From a checkpoint of a small transformer trained on Wikipedia.
Architecture: RMSNorm before each block, rotary positions, no biases in attention or MLP, untied embeddings, normalized queries and keys, capped logits.
Each number is 128 + 32 x the weight over its row's rms, rounded and kept within 0 to 255. Layers, rows and columns count from 0. Numbers have three digits each. The size before them is the row's rms in percent of the matrix's.

# layer 5 MLP down (transposed), 3072x768, rms 0.0405, rows 657-763, columns 704-767
092:137084107150112103180069088174184118115118116132151145154138116149118128135108150103142128165127127102120188094124132117143147122133131186124128177144153113143150106114139125111125143152110110
089:107118171073153129158142183145128135094127115159177160139093143172104170145122158147131110168086198137166142115075113103100134127143105089165170099168149126098151121174134129076104180114107146
098:087171152215160104172110093126087138126082160097146101109170150159149089117090078118136099126180146133154135142125045187125146093123136086117155183125102099154144173094148099070103131161100153
100:147139171121126176148103187114059103164134136114068122130079160163091168121088072110146092123139120164125134108131190130177105130130151133162105163133123070130112176112166106099136129144114130
100:075131127089091170136171098154108162119108090111177115113207180135121131084147187130133126143132101137077174118137095114222162083141103152109113123170097154107064119140109125081068166151122102
105:170139126101117089152159109167162094085157104109096069134115105142093101181142117100166108079135173143136132068134147115130126154113085123146148089073085150157102106134128099117166148173133149
097:116192131174157131179124182169171154139127111070121155104095141145158102146174093149157140116160142093159183115110190135124176103147092148083144225149151122178122146079152095178083162159077137
105:150159141197166093149138146104084194186130159141141118099089179155092114157137195136124098118202099134142100109155113133121069124145099069155135140116093159115193182097149169074042115128131174
102:117109097116200153102165148201144126182078123179118141085102105143171134155102104210118174158121144105131135110133137117132125090141151073162181113115187131168165166133091063183077121104201074
105:117107096119106118163139160150080135145098099143169134132141082147135106178081133053173077129132085152134095115103138142099112207123150116099112103172122161116158104118170146055120094136177151
098:205129114191130173063131124123099135112140151123142105130118110144084137115085101201200112167202111119102158098179113076163096108167181079114129123130131126160150105130137164149150116170142128
098:101142119118149146140145161117056163127087136137143121132056207170120157144124147087186127142150090167158126100107132119136140109151113213130101104129067150106109148120150117065130069154163128
097:073144061129182094130110147131111140108168116139097158127141085204179133158173173107072195137101154086144135135092176194108130129100121108108110209117071128084143122174104146104080141106155114
096:105137147095119112152152151177138157188153130128114165065152146169140091097137130108129099184147085142108121165119120142159108119140144105170128140177092104133123103101094086134119151120138128
105:087111161102127125135132121087096128073150130169099137132150179110158124094184143198092099136025076157143154120099123147087136109094198092121162111141119155081114173093169105091072211110119079
096:147115075148157126091111087143084113163151146120091082149103173150119124103156107095101125054183158138042077146112136134162163214136176092174191165096093141117113110154123098103142102154163172
105:162132114108105126102116156108110134142167054066132124181145120144158081106147058118127126193198129126134134123071163167158164142077066139149066138171154136156065134061170089135133161149139130
106:102098122158106106133140126167095155161100114103077123130216162143121159149070152102151159155107107156132123133148142132178075126142140140127162099126174184112146174106182146116175081102127153
105:114159088156145093082089129137142144102118089141053123119121106139098070117078158136096111109129153110127181137107148082115088155103157145116153142172158110137139105168150166156137108098123055
098:077138156147094076174098157137118194142178190179060137155145140126153162075174140119167142168128124128180079111117177129168137171136096189118145144135091106148057157112118179070161152109070071
100:154180106120120114110094127084110122150175185171140161119124093153112120157094163085159168156214171146158110147174074148073119131165127097152156122099119203085099125103130076147133103204107148
097:107173134127094102142147148147145095100156095161122158172116170140162135175100150147163122137142146123132101148090157109117106089134121082150135158141167099101055179122158138132138113192103145
096:128160169115160089109083116081113093180128145129122129081137099124083144116116139156129114170139108115131134115083158170103146080125116136052073113136126116104080126186148122129122179094130089
096:189118137145116104144161159174125115151147131128183116170134148158113122127114127124128119089129140134177118155111127117155163129119116128110141135153083100187057085128105166107118144142122170
091:160141162111164114150081174115141176113158147158162129127084086121119146174140146072065159104155064126155172119096123134151162131135163213073114129166151173091117165170093156123106101123155130
103:129142161127081120125139117084161149196146065123083103160124184063143091125102109131140174087087150147065138106084122149190072134100155187125111139073130143104138174183135136155111137156059125
099:143086156128162129138103210123114081150089114119180083111141183113112072112132089071112148104141103138088135136085164162134115134079148108097118086118118126127110105102102136112146186090111087
095:136085140120129150087102166193162134187141149118088117128122134078132115082142141137101109129091029141080103117154121126120147135107123155101113127158140111152078114119114082128166115142103149
102:128165149125135162109113086159150113155104148098188135147119141082115138132118082157089133144113186165097146115112166072164155130160187137141146107142118127174128167107159165108179105125128130
088:142080151116136132109113139105083086140105128089124160109107167107141141161124093152111143132061090132107140146111147149170132167155101131072088082137131172085128117142148110131146111174129100
105:137100113135121133118194134094102105094217131127174118158141126118121135126124144169173070085135113124103151173142175113147194126153116116146114106141156089137126148183141110167178151113118205
105:140142158106077108144111094102201066123123168126113140121131111089170087162135153099055121160131133161113119109135117150178119139202156121108078145108205183175080141129102133064123077125064097
102:122130185134090113120077183197168104121114068189094046096082140090134142169140136139078085161128159110096121086125184114126096170151143143120151164141170194062066075079084135122114127142189156
098:105107109093130127180129105149132123170142129157148129132163114166121069118144101133116072142132140101137168109098155129103109139142076132117177145104143162130152139106103093131100098084142123
100:082108175171107142160156114139072098168080128177077131141113087106163137197094125070138115147140131140131095123128150142197141155157073184086141110117079105131159137093103158101132178162052058
093:133146149148142042098099168111138153170086191085098142171109120146145101126083142156144028156118132165133092196184102178153153125137108069157095129102159160150184121128115144131085099088110125
099:147118148161089175134181161105109045145193146141078108090162125133159139108159207063032145132149152148069120106127117108162102140114128132231166222159132138120122119119131092101104113113157144
105:164119132135136155112131198116123067070107124114147154135139121115089153168098113133073101143179165092202176144124138188128094118130114132106122130109126103100139127174161147065129150119255080
110:125165173155129131158116173139113132108188097167111183137107122132148157184150168108123149081170145091106149165188130104113116104150121089119106146142113141140075124089102122112133142149112099
101:150093147172090093083132099159143085092094195102193140116107111115167106139107080120124108168192107087114121113131174111121130123176156190155117179095090152169148103192110110110133129110130162
108:113160134146157158135101111177093076104064187147111084141078127152105038189184108163087186148152074128132143122059145109128123112090081011119127149133147120059129140145097201148089114130186108
103:085107115156148119073128042094147132147087112148132099143081160053123099120139148120116145130158124068107046150084163122112121144126130119153119080116141155101215093162096088107144114065110117
098:149124137104127132177059088154155151110143126110124154049137144096129119121121097129134138079102090122155165156146132143109130105138122189196128069152147165143142090145078168153094139103058127
099:098176118146143142142099151095139144136130142086072087174144119137052101148141144139096065163105088132120102175205155140127158144159139120199136149092157114115152144125142135147092109131103147
095:171167112112159159129146103121052083132115137103101119094055125081099102113106158139117136099135130133181134124084061193094066172151123142175171130125112113100130123120088177162102096079126144
101:128142128119126131116123146205162150120107150134155122135156154107204139144113120142175071107111095185177142134128115158116115160095106081111123094098125155138165164141118099128133140076128119
106:126106125162121153159152122121163115178146185086095120180140159101124111134154112174113155087182145072128170124112145142060061159104119048178148134124089122150156063109152111140158149153138168
090:064125069106127139108076096120168098151122109163069135120139177113129115131131126131146162129151107170159064144151182197111193101157090167126094143158167157155121126196116089124077137148144117
097:114117157149072121123135113086147091128111206140112120065078182126151109128120146184110099118134131108136108118153098128105078152156106137106116122080151197125135075154186120150129155083161104
099:126134131079127101136133123156136138168135135163145127117149101145111135087109083130190117134140109147129068142130133124135193079095162110100120143139145118196131148109186129188118140181155149
099:099181208091135123099128143101152122158126088202170137094135063108201130153146168065103128121081109122172159137091107140090143127115122099155165124085141169158107117099132130112152104142169090
092:107179093191142137126097072090106207188067141141089185151117165172157160120088104087129108152122077089150154115092147133115129139138187102114070117162143097096155111163107159175166172098121133
103:139099138085179117126170120134130111086148131157089176099077123131115103107072149054133148152117114111131070136111168104028100148162127201131138107179125056080152109169173108185086121114160095
012:163129111089116103093115101122108105165160175178136100132127173147179134143149139085177106144100147142139078104117142151107141110181139132101165139138172101133140130116143147084123094103094152
103:103107156135178085117193122151136111149116111124159067116094117115113069169076068156110063111196145115205117075104122122090113109084118124157134179087102086162140198143087173121083115141152106
102:100131070153120107145111184092139181074197044083163104141131136155135185095159108092127127118157147102081161155125160087168127140146158097172105162150131134132070159125137117118120185111125092
098:137131121126086126122101163151201122190085163180169143143093194131127132110109106153107127143151139142115112098162150116119150121148131139109033136149146075153113116143068099145068119153151115
106:101141155142166124114073114118110129161113119116109153138162170104117161065089173098142135089122135172110106122112104152071195137133158076133103175152148158173159110165137088099117064108110158
103:113136161174144174123073132127162137106168154227100137121150123235136095093083105080161132123181028158147095124115090111120165120154144107129111121077097154125140087086047133131120106128102116
103:124118120117097069132136122167140177135112063117063084157108116076144192114105135084099149099120123135102106069084161196143182150116142091153155146112115090080091118150099075117167086118163100
103:121104178088107162096114135087116141102098182139151137112111140088074112081102145110082110159143059117073122135078070150155086122087098109120080169168091160129144123184107114103115100139105161
102:176069096114140113121116122087141098085114160212128128079136112166126114140140165156098127133078105085079094124121162142134158181092131087136121065131128120180134125148169130151083141142145211
012:135132164162080114072145127088093060106126134049141117207114078101103130127108109080151073079088079153129164089114103145168203148112083123121104110103105125130098106112140145146185154163132164
107:173084098182124117130147097110164115176103098106090111071112143177098184074081116175101113106121093094116151171119105157136088137071165080128139131144132094138075131155125143156092177123193129
099:122082111101131102092119063108208115166105124143161106118105176147166110082083158094093142134186152158093158119149149097152180144184068122108125115095092107171134140176160137149146079201103087
101:150094118170076091119067105161161078081171085131153105129116186115116125130097183157139035173112140108149073124152135195148115141166125134109106164133116129079110141150129149184162102116155111
101:112083114149132124112114115157160055120122044135127086120164080130086128172039186172108124070091141146121177163161153155126107145159147177158136178140147165121130181085117106052147191167083097
091:107095110144124152137177134162118134101124106128118155117149116093150132112160176100156142086132142139102069095120135163104140096106113085125159142162146126133203064150108110111104163080161087
100:149174189168128156126131052134103107166153119096103114119146106129109152109148167091136142121112121110040168131109207162096184127121164094104166143029120103121113154151116142135162125156121132
108:157081129188089153150153109150084086105146131141094094149120136194168142154110075103109133117144126153132117139110104130158120148146147088142119120112087119095115152090122128144154120136138136
104:185097064101090177082151116108168136115087111138119077115186109162197165117120110080121121095227175111111108139051160143126100178130074184094110180121118080109208111177148124174193109142117160
102:129120118154125115141171130166136124177161133090095120098152117122127123118131140065091156125122152129122146189162115157139128144158136119185128169162142140096117076123139143111122116128188211
105:111173086212146155120158069151129081146082208134126153126058111136122116139120118111081062101140186098103129114147153080121167144122158176147103138121130067131154109137093133114116106119089100
098:107126130115149135066159102105143184175124156170111134134161153127157140107077108162169089048193084106149141121220081120096102143144142131100152145143132115178169140098093102103121123084105136
096:186120139185126130158159117174126145104080167148118154139140127101131139104125061154081101124132135210104123182122139142159125165121121094160096132172051166145131123130159166156168152105139105
104:104093171177090126143124114126147110101156112085081129100181133145198151163095070193118142124114122115097132159122184120166106130147139124119153190100161129161101138102176117128120196139092162
097:132157107100125187149133109150103136175125104148114110164056115119102148133091122105079130121144101099138036165098144130067131099152150201152110084092126164068137058127192133189132153154155088
099:106114165172149099170099086085098135133180146043130101088097128150050141102081117170116103119094116099153171097158160067114100101108116137109096169164144120078169116165154076135131154126064175
096:154203190085138160118120137126149127085099172126112161116080083149110124143102105111106142071175177080140049119112111096147113130104023138116138125107144129092083104121156174211130101149130113
094:121116116133135197151184190084115083169167153177072055108139156155060130138146171170180092125108136103057154113101149119114114175104139130124128079175125104108073091151078089157186151090097093
098:120169107126171093175162102159111127118049171146067181132100143167085150156185151094042135206127075117118152108083182149158114139081133114113091099135125101138147082147103143105126151139097063
103:134045175142104116117140174108136117103183142127127094108112178137154072159158103152128137155155117095141115091141108106103146139110130117152118119191146137046132138115099080091119119123130155
103:085118127156100067105120116150133112117130072190094156124145066148106158108178189078123127106130108137084042145162124170048094098124125096162153196145113167116147158105131136105097073146202141
103:134051078149127123087095128034183161140155136136140132148128217104184132079097145143185143085138119079132096097185179141135180141173108123080160155109142189135142084176180098148115121088120096
101:097181111112205145065104101118098114101055141079120128129145088122178162151128072157121088165139165110179154167116178103134065071129154109110128088152142110132129155140141144105113182137092083
107:145113148088106088182129089170068113148140106096149098126102163129130140115136152192094074118124065135151127157115059163147132120092130176096129122123170133142151187140076134156104094055131135
101:085131099165132153087166123137106139138127112119133137081138119089100155104171153151080185142128117122089097115130144105065094128095155090134084133152178176157096100170125121098101115087155137
103:090136149184180161188122117096051118147131109099096166139117140141114130122162122156202172123173084187118161108171112112129161099082124067150149145111092175105127117200136143116141170093131143
096:106096096167090130123178137144099033060196084092125123106179073070100167073148115104134134097100124147094103116122133104160075156172092096177144101113161107130130087124102149050173137101130134
108:183139144174129116173122163138128181071114170132190112106152086123134115099167136147124089110087100092202125179136112113146155129178097140163170168120161152122055160153074107184147143121120096
104:153113134081175169095135127139121140182109106080194083099104130179142165126075112149079166126117119114070081095147124050073147124195164142157158101123109153081104149126117147118140118145105189
104:074122125113168146201093096167105129130133128145157163091074094110128110087139071142163115131076124156144225116088097048126098166159138124093177106134129137176103176176108095103092118139100130
106:137145144058132075096164151121120086132166069144092118134166101104206190080196143114141124077207136146153091056135124102164157093156137085133134118139102162122109129083155114098111129116041118
102:167159104138163142139130108174100055106154124075090107109164166122114083128115150097106159147130113176193183207145194104141118098156139080191155127176124140099100106174085171138135154161119106
108:128082127187098168195149168216070124098125156102135137112127148168109102104079113138129119123136132092161143072099147163044046051178086196146142170202120107117169095170121111125135133101160145
108:106123195176148121141119155144118139135166156124096067139111133161088115096131130113098176114147100147137167058122139127193104099095175177199094170146148122105146105097142137091150134162115071
112:109141149067147163100108121128083125124173136139084097143123144095174145181131130176145172103117101115116101149148143074103145139119109085182134083133085157121071114156092137192130198080051129
106:112055136108134137133123151184099175167112144098117140121149068156105121104160139182192106181132194161069147128102166109140133158111095167119153168100092155138171055044190170175170156155136152
103:063139176146174160167204120154130130169134204110090126156095145149155153065166187121132081101144094125132195095144108141169146066092089159147163113173125111081153134136109144194072158103167077
103:151167089112116127124151047112109114092166098123146127156172157161157073098103198158130161162092101125104132185151125121156132147107139174156165088111114149139161165176113112120087133075161107
101:150126131131122097121110139103097113166160122119135086193164159092160142160108159109102130142158130133101131203110193184098120109154175112126131099135090092160118150102122136177117135154125155
100:121156143106088149064096174121106167113084173170050130155136183133134083128160114166072114168118118114141053065137098143104143111094192143078105163085161121073134057169110062119137152098130096
102:121083089153108159128165179153146111133189156114126161080099179124127113182130103134179122122142098140156172141119072128106115072145155118170088124147099084091129099183152072136129088106112053
097:164143108145098175166158115162083083137092115098101090157125149166150119080151109123179129123157127076087164108156123136106072127188134094146115076148166094108099089134120127144111155130141115
100:175095149171086138139146117083094139143106090121119116106081156130143172091110097066118085174112144110086118143144103146129165173109109089163133173182156147093124103109151112166106111168149119
093:089218174092094086138151074149093104104127139120066112109060145111127132120150131166113146091070074145116132122227078118157095145146095095127146171145057105086144167132096159156099155149119109
103:127099131130122136088096120156112137182138111094095088158127074168061132133205118145108127133119092123117125140116090091128131116136135116119166127065099183133112178198196096101177104132140172
# layer 5 MLP up, 3072x768, rms 0.044, rows 658-764, columns 704-767
084:174150125101113214088068098156129153136107119208116124103107064138133104131146078133099094106174121119142118100119152210147135161077113156116131165136111136139144137072126194099142127147141135
093:153110098089117178106129088099181137186100114159085151096131128145129113127104161155153106151161099099167106136117132126141132139085137153153136065131132094095111093160135121123123034132114095
097:183107147146100131100143093138096104096180127117147118081118089117081175115180067091143172097122132147135095180137157116139128192098128150149161099135093104195070149155161133161146096142115173
098:154090114115108118096057165156098129159159141110125146167086181128119128139159179133133099168063110168103139129136202082133125106171172144108114098112124149196110173179158068178178108098082122
105:139122142109072163147125100175081191107082123138113130114096145053123201124123105071143143141162129146142172098165136132120102142130094124159164139146113126074129145179140170139184125125116181
091:163149130095168109129084152074186120144111122149162142165142166102144107183113105111123142124116108152100140122127199181139125152120114125115176139098138128156130099104101138141132099130144178
113:198110120112192192106141163113135161094178146173161135139125132111144183107039110138203178126168085202140130100169158095171149144125160156142154081121082113132074127152134117107140112133114163
102:145072110111150118092126112145130109116089142115066142163114114198173125149137134107147138096144141104130130110151159110158121129134103094097139070116128186125068091107116122208167093095135120
108:173150133119124153171147159115112111081137180124081214148128123128175148107132123217108140098114121164180138102190150177126158143146171156108150087122102136099116097081082085124090060158109136
096:120117115096153129119161140121111110129098155148158137141100189104077145139161145090161187099052127219161125121161101156105113130103213139127111114123094104151087126142113157132154137119134140
100:131085142066134102122142081139081140140183121171139196125114170134141085101159226051166150090118097138200129128077167094137125162137156131072101110163119220104126073133139089104123115124106127
096:157116154085082109106109216173092129134161077124133118136109129126099128147174160144134150101088113134056137151191142178136057160153110115117107135135062161139105065128183163124138084136068135
092:137122104040142123147143099119099112113134109133112162148077153138135232174178128119148115088170148116132102127071132108161104174122152119116126092109144149141101100184117151151172128117124119
106:186157136130132109133114092166122050097180106110103114169122168079125123116145142063139179088058142147139143139163114122171030160123148078120180133117082098078138154112140072114179116108081139
094:145090217127121156131172110190102093187144115121121171122111152123144083132199207064191102104083156164155180157146072182222089131080166147111125107085042143121162150113143101148112127163084156
107:115040142085167146102094147126174158174097113144101129189128154129161112135117129129130109161144105134112164128127155102156143127114190166103076145157112128081109140129147125101160132065177177
114:124048165104174152120140086187121163121141088154148178158163152189136142154213139071126133102110104103186115115195135100154167111072062133107137099104105176209143101170145110086115085137147159
104:172115071145120150140129090193101134168120127130123120192176185083139120115146098108092080124116115154133130188156165116090136147159095060098155097077130180235142052099113125155106124041167101
096:166072050149145161119140069119171112143112119101115132096128077062064085143113124048104140141135130155111156155114125136118151157122146137174087069158139122173082114119157155169112090100131119
098:098119173129115122108145153162118117139176085111148133111120136093140184138186193153151155176087093109122181142081182181137119160149166093147111064149072142104064120133132128130142107111114213
096:154152080082087113083161128096065098127195108164133170121120196118178133105147113100100155120113144147116143192111138079096130124156109136130166138121093153154105116131082103111150096110115142
095:185142168111148151062132067160117127102120103114135131146118163155109158109203158133109071137096073101144113144125159154185114123109086142122099061154121171082147116143181130171173088153174122
096:128147095123111124046121115127132120114130113148089101119065142122125143109180139172121142109142110159172144136158131099182106150119111159136158134085109133150156078104173160236166126066174092
083:173052122078133117110126127155144072109132179144117168132135136069088179102187075110170139098095128101126107157101146153160086143116153122101126103059130119199099069161135109126098146123144179
104:183123112076138168082132133113181151117093112117145192131128109116114102139120115164137129059191091099119153138109158110173159102140136123114159091105089131144107122160137096081169127138141113
097:099112129137127096124161139083107132144109068126150139150113142076104130117175153113122132116056111169104096146146133167090112164151157114123047144101144166161130128095166154144149148159087143
092:112118137156107167126124157161159112177195096123122161190119191095113085154109164043133117111090081154121079100128159101146133180122107132113119126094099171136133067138152121129109121179138107
103:150125143140187143105129115136085124132154152120130156139101106098115131146130151144142134110107126114130163149087156180140080193184188105112136143149089143093084108102115168103152197094159194
089:134172123150105123151108145159173159147099179159092120140109083163131101111159166127166099147166126076182141083137114065126125149128148098138136138103095146151171155091115209115098120093116172
106:134087102050121143128128132149144123097171080153166119129146226035066185135156100087222089079113113173116103107192140077127145094126110064078122141102167139133145063124130141096145121090116064
107:138144135149101143104158144134170104149144091109093190107101204123135120131135153130134108128143061147140191157116199119127151111212100138159134075133135163102126116135126095090129098149102164
099:189146165123156137090170125107123108093160144125107101119102156121135173126089145091115067118134107099160177169116206191148059148142116160179086090130114153100135125108131121096085096157151167
095:145114147121129141142103199136140177081178058231126157156093078168102105150190123157173169130095132192155168162134143136119100175087120060095094129026144113078089155167140117186138135176110136
098:144149132118158088114085125149143113150128106168156180113095177096121127116137113171136175136073123141146156119188216194134087142119079105073166124020130150147116105148144127121136155093110082
091:142144187157149153137122124062132140124120113169067144122105119120078098141145104093120140142113137137110165106124103099130137136098126153050142117150152138056063154136115109189069144098148159
100:162086125098129142135140118123102082201149080127138136169166141118092130105126127061142134113121098124174133116143135238117124131122136157129069110098138180171133110172086077160118139124165074
106:149176156164142109129094107136111117075116139125096120132137183098127063166142119164183104134107106182130122146123157155107139132144099148148133128078141125131106164113144135132125149113114152
110:115147140115117203161156078169170082147099131193115148173138142086149166135131152119090160107156111106140162186194104145114153121137138089140155112150139129142161115133118148160116129071109111
101:171149127060178106111114086190180123148168133168150119123108221143184113160135215120137131068131073110124111093137199145152098130085142085079068120094108191158121111086139145176152099093162069
106:152129151122082122133130105164157088163088121142113173143145201136144085127103174102172161114115058155169138152151125172119128126113161091146090040107114146161136129231105123131117069107158091
100:099142215110099159135123092129204122156111117169087140139072080146096100099156159123176127144120118091179172116152102109111099136131100133107122109152091095086146142143220146140210111115111139
096:120089134125074123141166171139121109114182089105071191130126201149047179141135115065130105160050075205166092193136116136165091155124123141136133129104083183096148128100110150150122091122136150
096:174093146095094094166103131169132172106158114146119143132118114086078114129162125148120095069053137091130185135130109139174081149078187129077093043104119157093101097100192122164107134083112119
094:142092150097156207127174173088167072091101038111148213095110202133180178170138100077168159129136134151174093129127113115184129152162113114082106147132149134051114111110176170108158115135155151
099:146112120162136177122123110190157116033181115087090117078117152129131124128155131158120146089128131099104153099113145137123082181072131088157118103132134169177113085117129093067152132144149155
106:155140111096114139139128125123135120118092102162130128139104174115119078135127142139131138104090130194098066132160128160125122128162094093118115107102139190104180162156139138131177094140122093
086:083110121041101198127162161121128152167085072087077115112170175147141093120084099065178110114112075163081161127131109174104146130171132103121179112147070114137144170130150115086187132092099136
100:110096119146140118117159132151155111128165075120104183075109156105140084102124131147103143157099137177153152181156086098103080220093110172140125078095119151173095083106138125156127089094192200
097:134130147136093131073133115132080087167163155146101137136091108176129171190080158165168187100074139144136122100146140091128112172148129150146156118168104139078104110132102157171159120148159157
095:110078115088119179124078129194153162102184122134108179124138151100181122094087137133153109124092102162119085140122140114108082185090137139086189123104069095148119151147125147112151156163132172
092:130097113134103177184117169167104138145151148133117112145161148129134112128118217099127187151068132125169041158128106157125158104135140140082084137079130144140115103115195097117158163126139089
100:169156139088105191090104080097164096052129148118137118095126137161175152150096104127108163116210133086156124092100161139162120128135110122145062091099097108194090115137191133123229102177153123
021:118106193108137188088106136148183158163162129128118214134141174086107162136107156108179123123145000149148120129077109117128110167071112139139122117075052138124105093114136122092116107062122075
098:100134100121135127103120138131074154095091117127087119144115129177140087194115146120185169099111027100094162160141103161167116242149181139124126117141043108121125118147120132141199140130145153
105:087079093030089109118178147178103156162055118128131157136092084131120174121132159186193198132100136135158144202106152105193123127104145094131135083145131128178174068131097182164132100145102205
100:135107109117103149046138098132105077130106120149122161122129116106076160119170165108198122147111125073142157197125128061141133156116097159052221158157101162138086111071129218184109093106189105
108:113108144113141107142102103123121087094099112137056138137145134157153120109113106197149168169052109170140126163143136145141127124112131086111182130095089074153124178134148145131160102142120171
101:138111068129112202196134152056163102092155124157141145118103174053115144175141067122114143146105130110066151096138109105152093200090133106137128093125138170159154069126137177123181134105093130
104:145177122101105087062118156149135118138148090178114118214142137113077132108159085075154098126172109124134192150092171047136135151112076146107118058104103141122060089165117116171166077139127126
099:161146107099053140174129111081121096115130096129119172161157120157132084112080167149138128183122116133139129126128091146129077172170150100131104153137127134180125109118126172142130074184138109
106:103084134092106126115112092159145099174160110120105115110138111137133079113163132146137065100184102123173175078122191133255070116092124122122114085132104138084088128124109172167131104132136135
020:204030124127099127081102066150122153130143109126106176135078132134165097140105120104201095115152042132144114142144187066125054205131186112159137077101103170111095102129111152076175097149072141
109:087126176108115173168128152099157101151134113169083098123096141122103178152093153115167126106181104106144113169077144119103100218164130088096143099069060104120115086119079161146147115157149143
093:188053166097121137062110106144157185137122102118089151100127133153158131128116139149130124184117112124182113132127168092194109158105172124067213118092114142076136065152106078094123154102123146
099:181116076126107190138077147222135128123139120182144140074123161130101106149121114054141106106183138092140122116192193080147097153111147175133100117120125137172103130130098073162176122086111113
102:128134043114123168092201114148090142111200111166141160134099149104115151119074210113160127136155141145141137104108081099126114214174171090095144098074103110109128133179158137132142140103148175
088:146156101131134120150131120162089102140110109081114128167076169174141124168089122098093174114144123102120117168122141151152104130135108114120156087094131151097056082137132103132127136117151133
097:130131128168183125192077112127147151084095078163114126150086188147153069097146110169140070164178086118130150109144136180157125167096148132117142125140149201059117112080115096145181131146134082
110:154129158129129091057088118113153099181153086123094121130088148098064178176106140016185092126167083135107118201153152130155076153130165113142134116067126132193079138094135122162162066140133138
102:136123087105127105161095140119091129090090122140132128139098154133175134162129085070090142116157139107159148149112156176124182145135115149133166072102102140146132125200172098112182089045164129
101:175139164097149133058102114124100143163139070131160191118099122048139113176155150198175150098172143140176196144130228131178110119121105171109131083135134185120121126178094161153077053126151085
107:161153134089117182095100123147137135134131097124106170066080167146116132103089147113190156089174121095156110145097154139174141117093141148162077130115130124145154135140121137131103047102102132
096:171137116148165159154158098140149169109151132132135121147135092137130124222131116182172157118105107114132088107175083098136096195117161119127153103115034147129088102205164162098142096157132143
098:149116107116147141131117142152143084113126125152127167117162118143190137132117071114121175103147136147168159137173149080190105195108164041123162135102079107099097110118111106119202089093156105
104:143185147114145073106076083095091100167151165141168101132155133116117156184178126118128072150065100189137078177125163082172096150103184114124079139057138079164093114169125126096155123157137164
097:117115117106089160149177161152122130111152117114082146179137149102091113113109108132120100126138131100134126131150149084127125166171112154174142091158117156184126150102168160162173086097122151
096:115123094074189156114115203209102179148111127189095168161125094147157141161157170165125162148142125137114128140127082162165122117098133138122149085091124082114158106174155173130103104130157104
094:081056154119108159126091099103098166173154066127126146089125173040197116129111133171113111174111120162134167150114161172162085166108111158107161076087129148118050119098149124143102112096110114
093:084099121096126109141131142119096178178102163112141125079157103168129101175091086133110088133144092126126158165122127080104099102123152152099159094095117067169079144184141088125136140080130090
095:149129108146096213122167120162075147129159069107118119130155146093143088132066122067145118138175106131155094138153123132066078138104167155129099116162094158077117152134196180068118064121130118
103:139175188161075187068115163172200104106152116190157139134080163124109128146140173078100131114128034125174111137093134129125090089127200110102090086085121110092182083134160187115138128140093148
105:122151094102110117095124095156119124095082088194082133143090129133137187175135157118135094055102126069130186103077198138124127188094110117133116104138090153068069117149113087136140128067190119
106:148078146128102136077113062132102083113071094091094140116150125129141116162096129096152178098139100142111161151160124119099106119143120140111067105169063089113068129148160224094176052116130098
100:125084131096028093159090085109133118127145118128173164092139127157116100152115202127180168106109146126140158106192132148076128134126146133100074057137104160155120140197182133071136098108121096
104:097050115131139155128123092189115153150138194196080192154086194140065183148134120135143119112112126148115137141188162094143110135100136155085155069175115152172179104120101131179160125088082158
102:114137110074097183087104097156149102087159101158094177156110138183101105130158137116101123115097140129086141126093142096138121105141108121090163123145110073129137064181119163126163099145118102
104:176146106135106126092168137126148122079114125138161212182102094087118141113176179099087143143083105152094172134059136199117097147148099123134098127120096161114069172142099151134155151138117140
095:106149136114111102146147096091124049087135094136166199170170104123091135123173135128134135081084168179120119183077123122098080130125194136155099094109065132133095071169153138161171119143162158
112:130135175123166146063098136236090141138114100120097126169104140096152115155155072087143124112128069102127179134130121181103084126103115137079198067129127136120127165133171148131191142101106109
104:135101088149144081072145106162094167155169104135079113092105155082136093178107126137126164185157105147149105141180117093180126160129185114145097101079142140150126119188124137135203131089162183
103:135119153048169095149107116117149146137080116135079136094101129147206143097181162104122173072189094122155119152104136163127085124137144166081146104122071121146100130167104157087149105156131140
105:160132062124188157134187178111152074132097111231070184150092107118109086118137116112138174091221117137113145105114158092136114162102154132131074131102105120101093086148146171152150125102145086
102:117093103105089155122094160147068131135165154147183151146153133146080064173106201147163154103101113081137166158122145135202145108131120173138157089098110125173157116146134152124190150092074152
107:205121145142139126114116151145140110158118097122132135132177130134099047157207114117159052145101113174153095137151111111175140135147130118073120086109131143078127097182114100122102078182107148
110:120116185139127079073109141118081154098150141081112173135094201134101186146180129096143123160110163151179119143161148153091126198158167186129112133056105157133121104140127156143164099125092192
102:113139122124096160171061147111202110208122145126125139117151163137153117138147163095148180136109076123170155139134132120085149151113128130123091093128119113152112141170126185128120145090115096
105:144078112108167095117085191162177144148109058131084125099125125145145108105147116112118109110113064078136165084191213145156122153123125105148083068130122134122157136143120064112181094199124124
102:064135079133108111138132135073119077136115108119153135127170133108094122191097086139139061083133097121080147175174158119133156150117162153130146078139149116105107118136155155162161153100178148
104:180140172112099119152127101112143115126092108151122119109107079092126125173112185105121188141139101074168194114134216147074117136112110148081114056179057108132097122104136083087146057177080143
103:126052158080116201098103132100154156150046150166169182134118147076160139180130108152178115115117129147135127172120120162116156155079120104168153053113113127075085140116176157077157149129179172
100:159022119118114214108160123199122108073152144150163185136175161149146136174078186160152143091092108117150090123150121129116143137154175129040113118125133126137134102067091131048187112118145145
101:118169109133147140148099133170158147103184105155130130150139135140148095137137110123152160071124106153128118138169151142103106186097108149120088122085116094112158128161111172089146102150083179
097:134133130089117105184127156173082154118133163137128148134162136160173192086152105136114088120137132136160126183125119072153104142135162069117121087103087135171044064120151055139146101148147146
099:203091141111141136120088072155137126146144129215166163143131100164144104170164090190150144141110139134110093129110116138128090156119133147111118122098116120180117059160121137162143143160203113
095:124091074147182150156092119192152148136129086125088129126088125107144121156101138103139117123071096156171137082137108137107174189142131139094127128124046120162138120221128109100205159096122149
102:113095117094119140151136160100121125183149099115116135103125134138107100088142131142193185102141099084131110122158091186114142126079186091104083100111099106176129136141124141131108114127115126
094:085103122106125131139136155153126159149121116133155098094134133147127113129098170134198157100146139166197149193153094159117157133092110093138161138130118083175147049129184160138112143134157145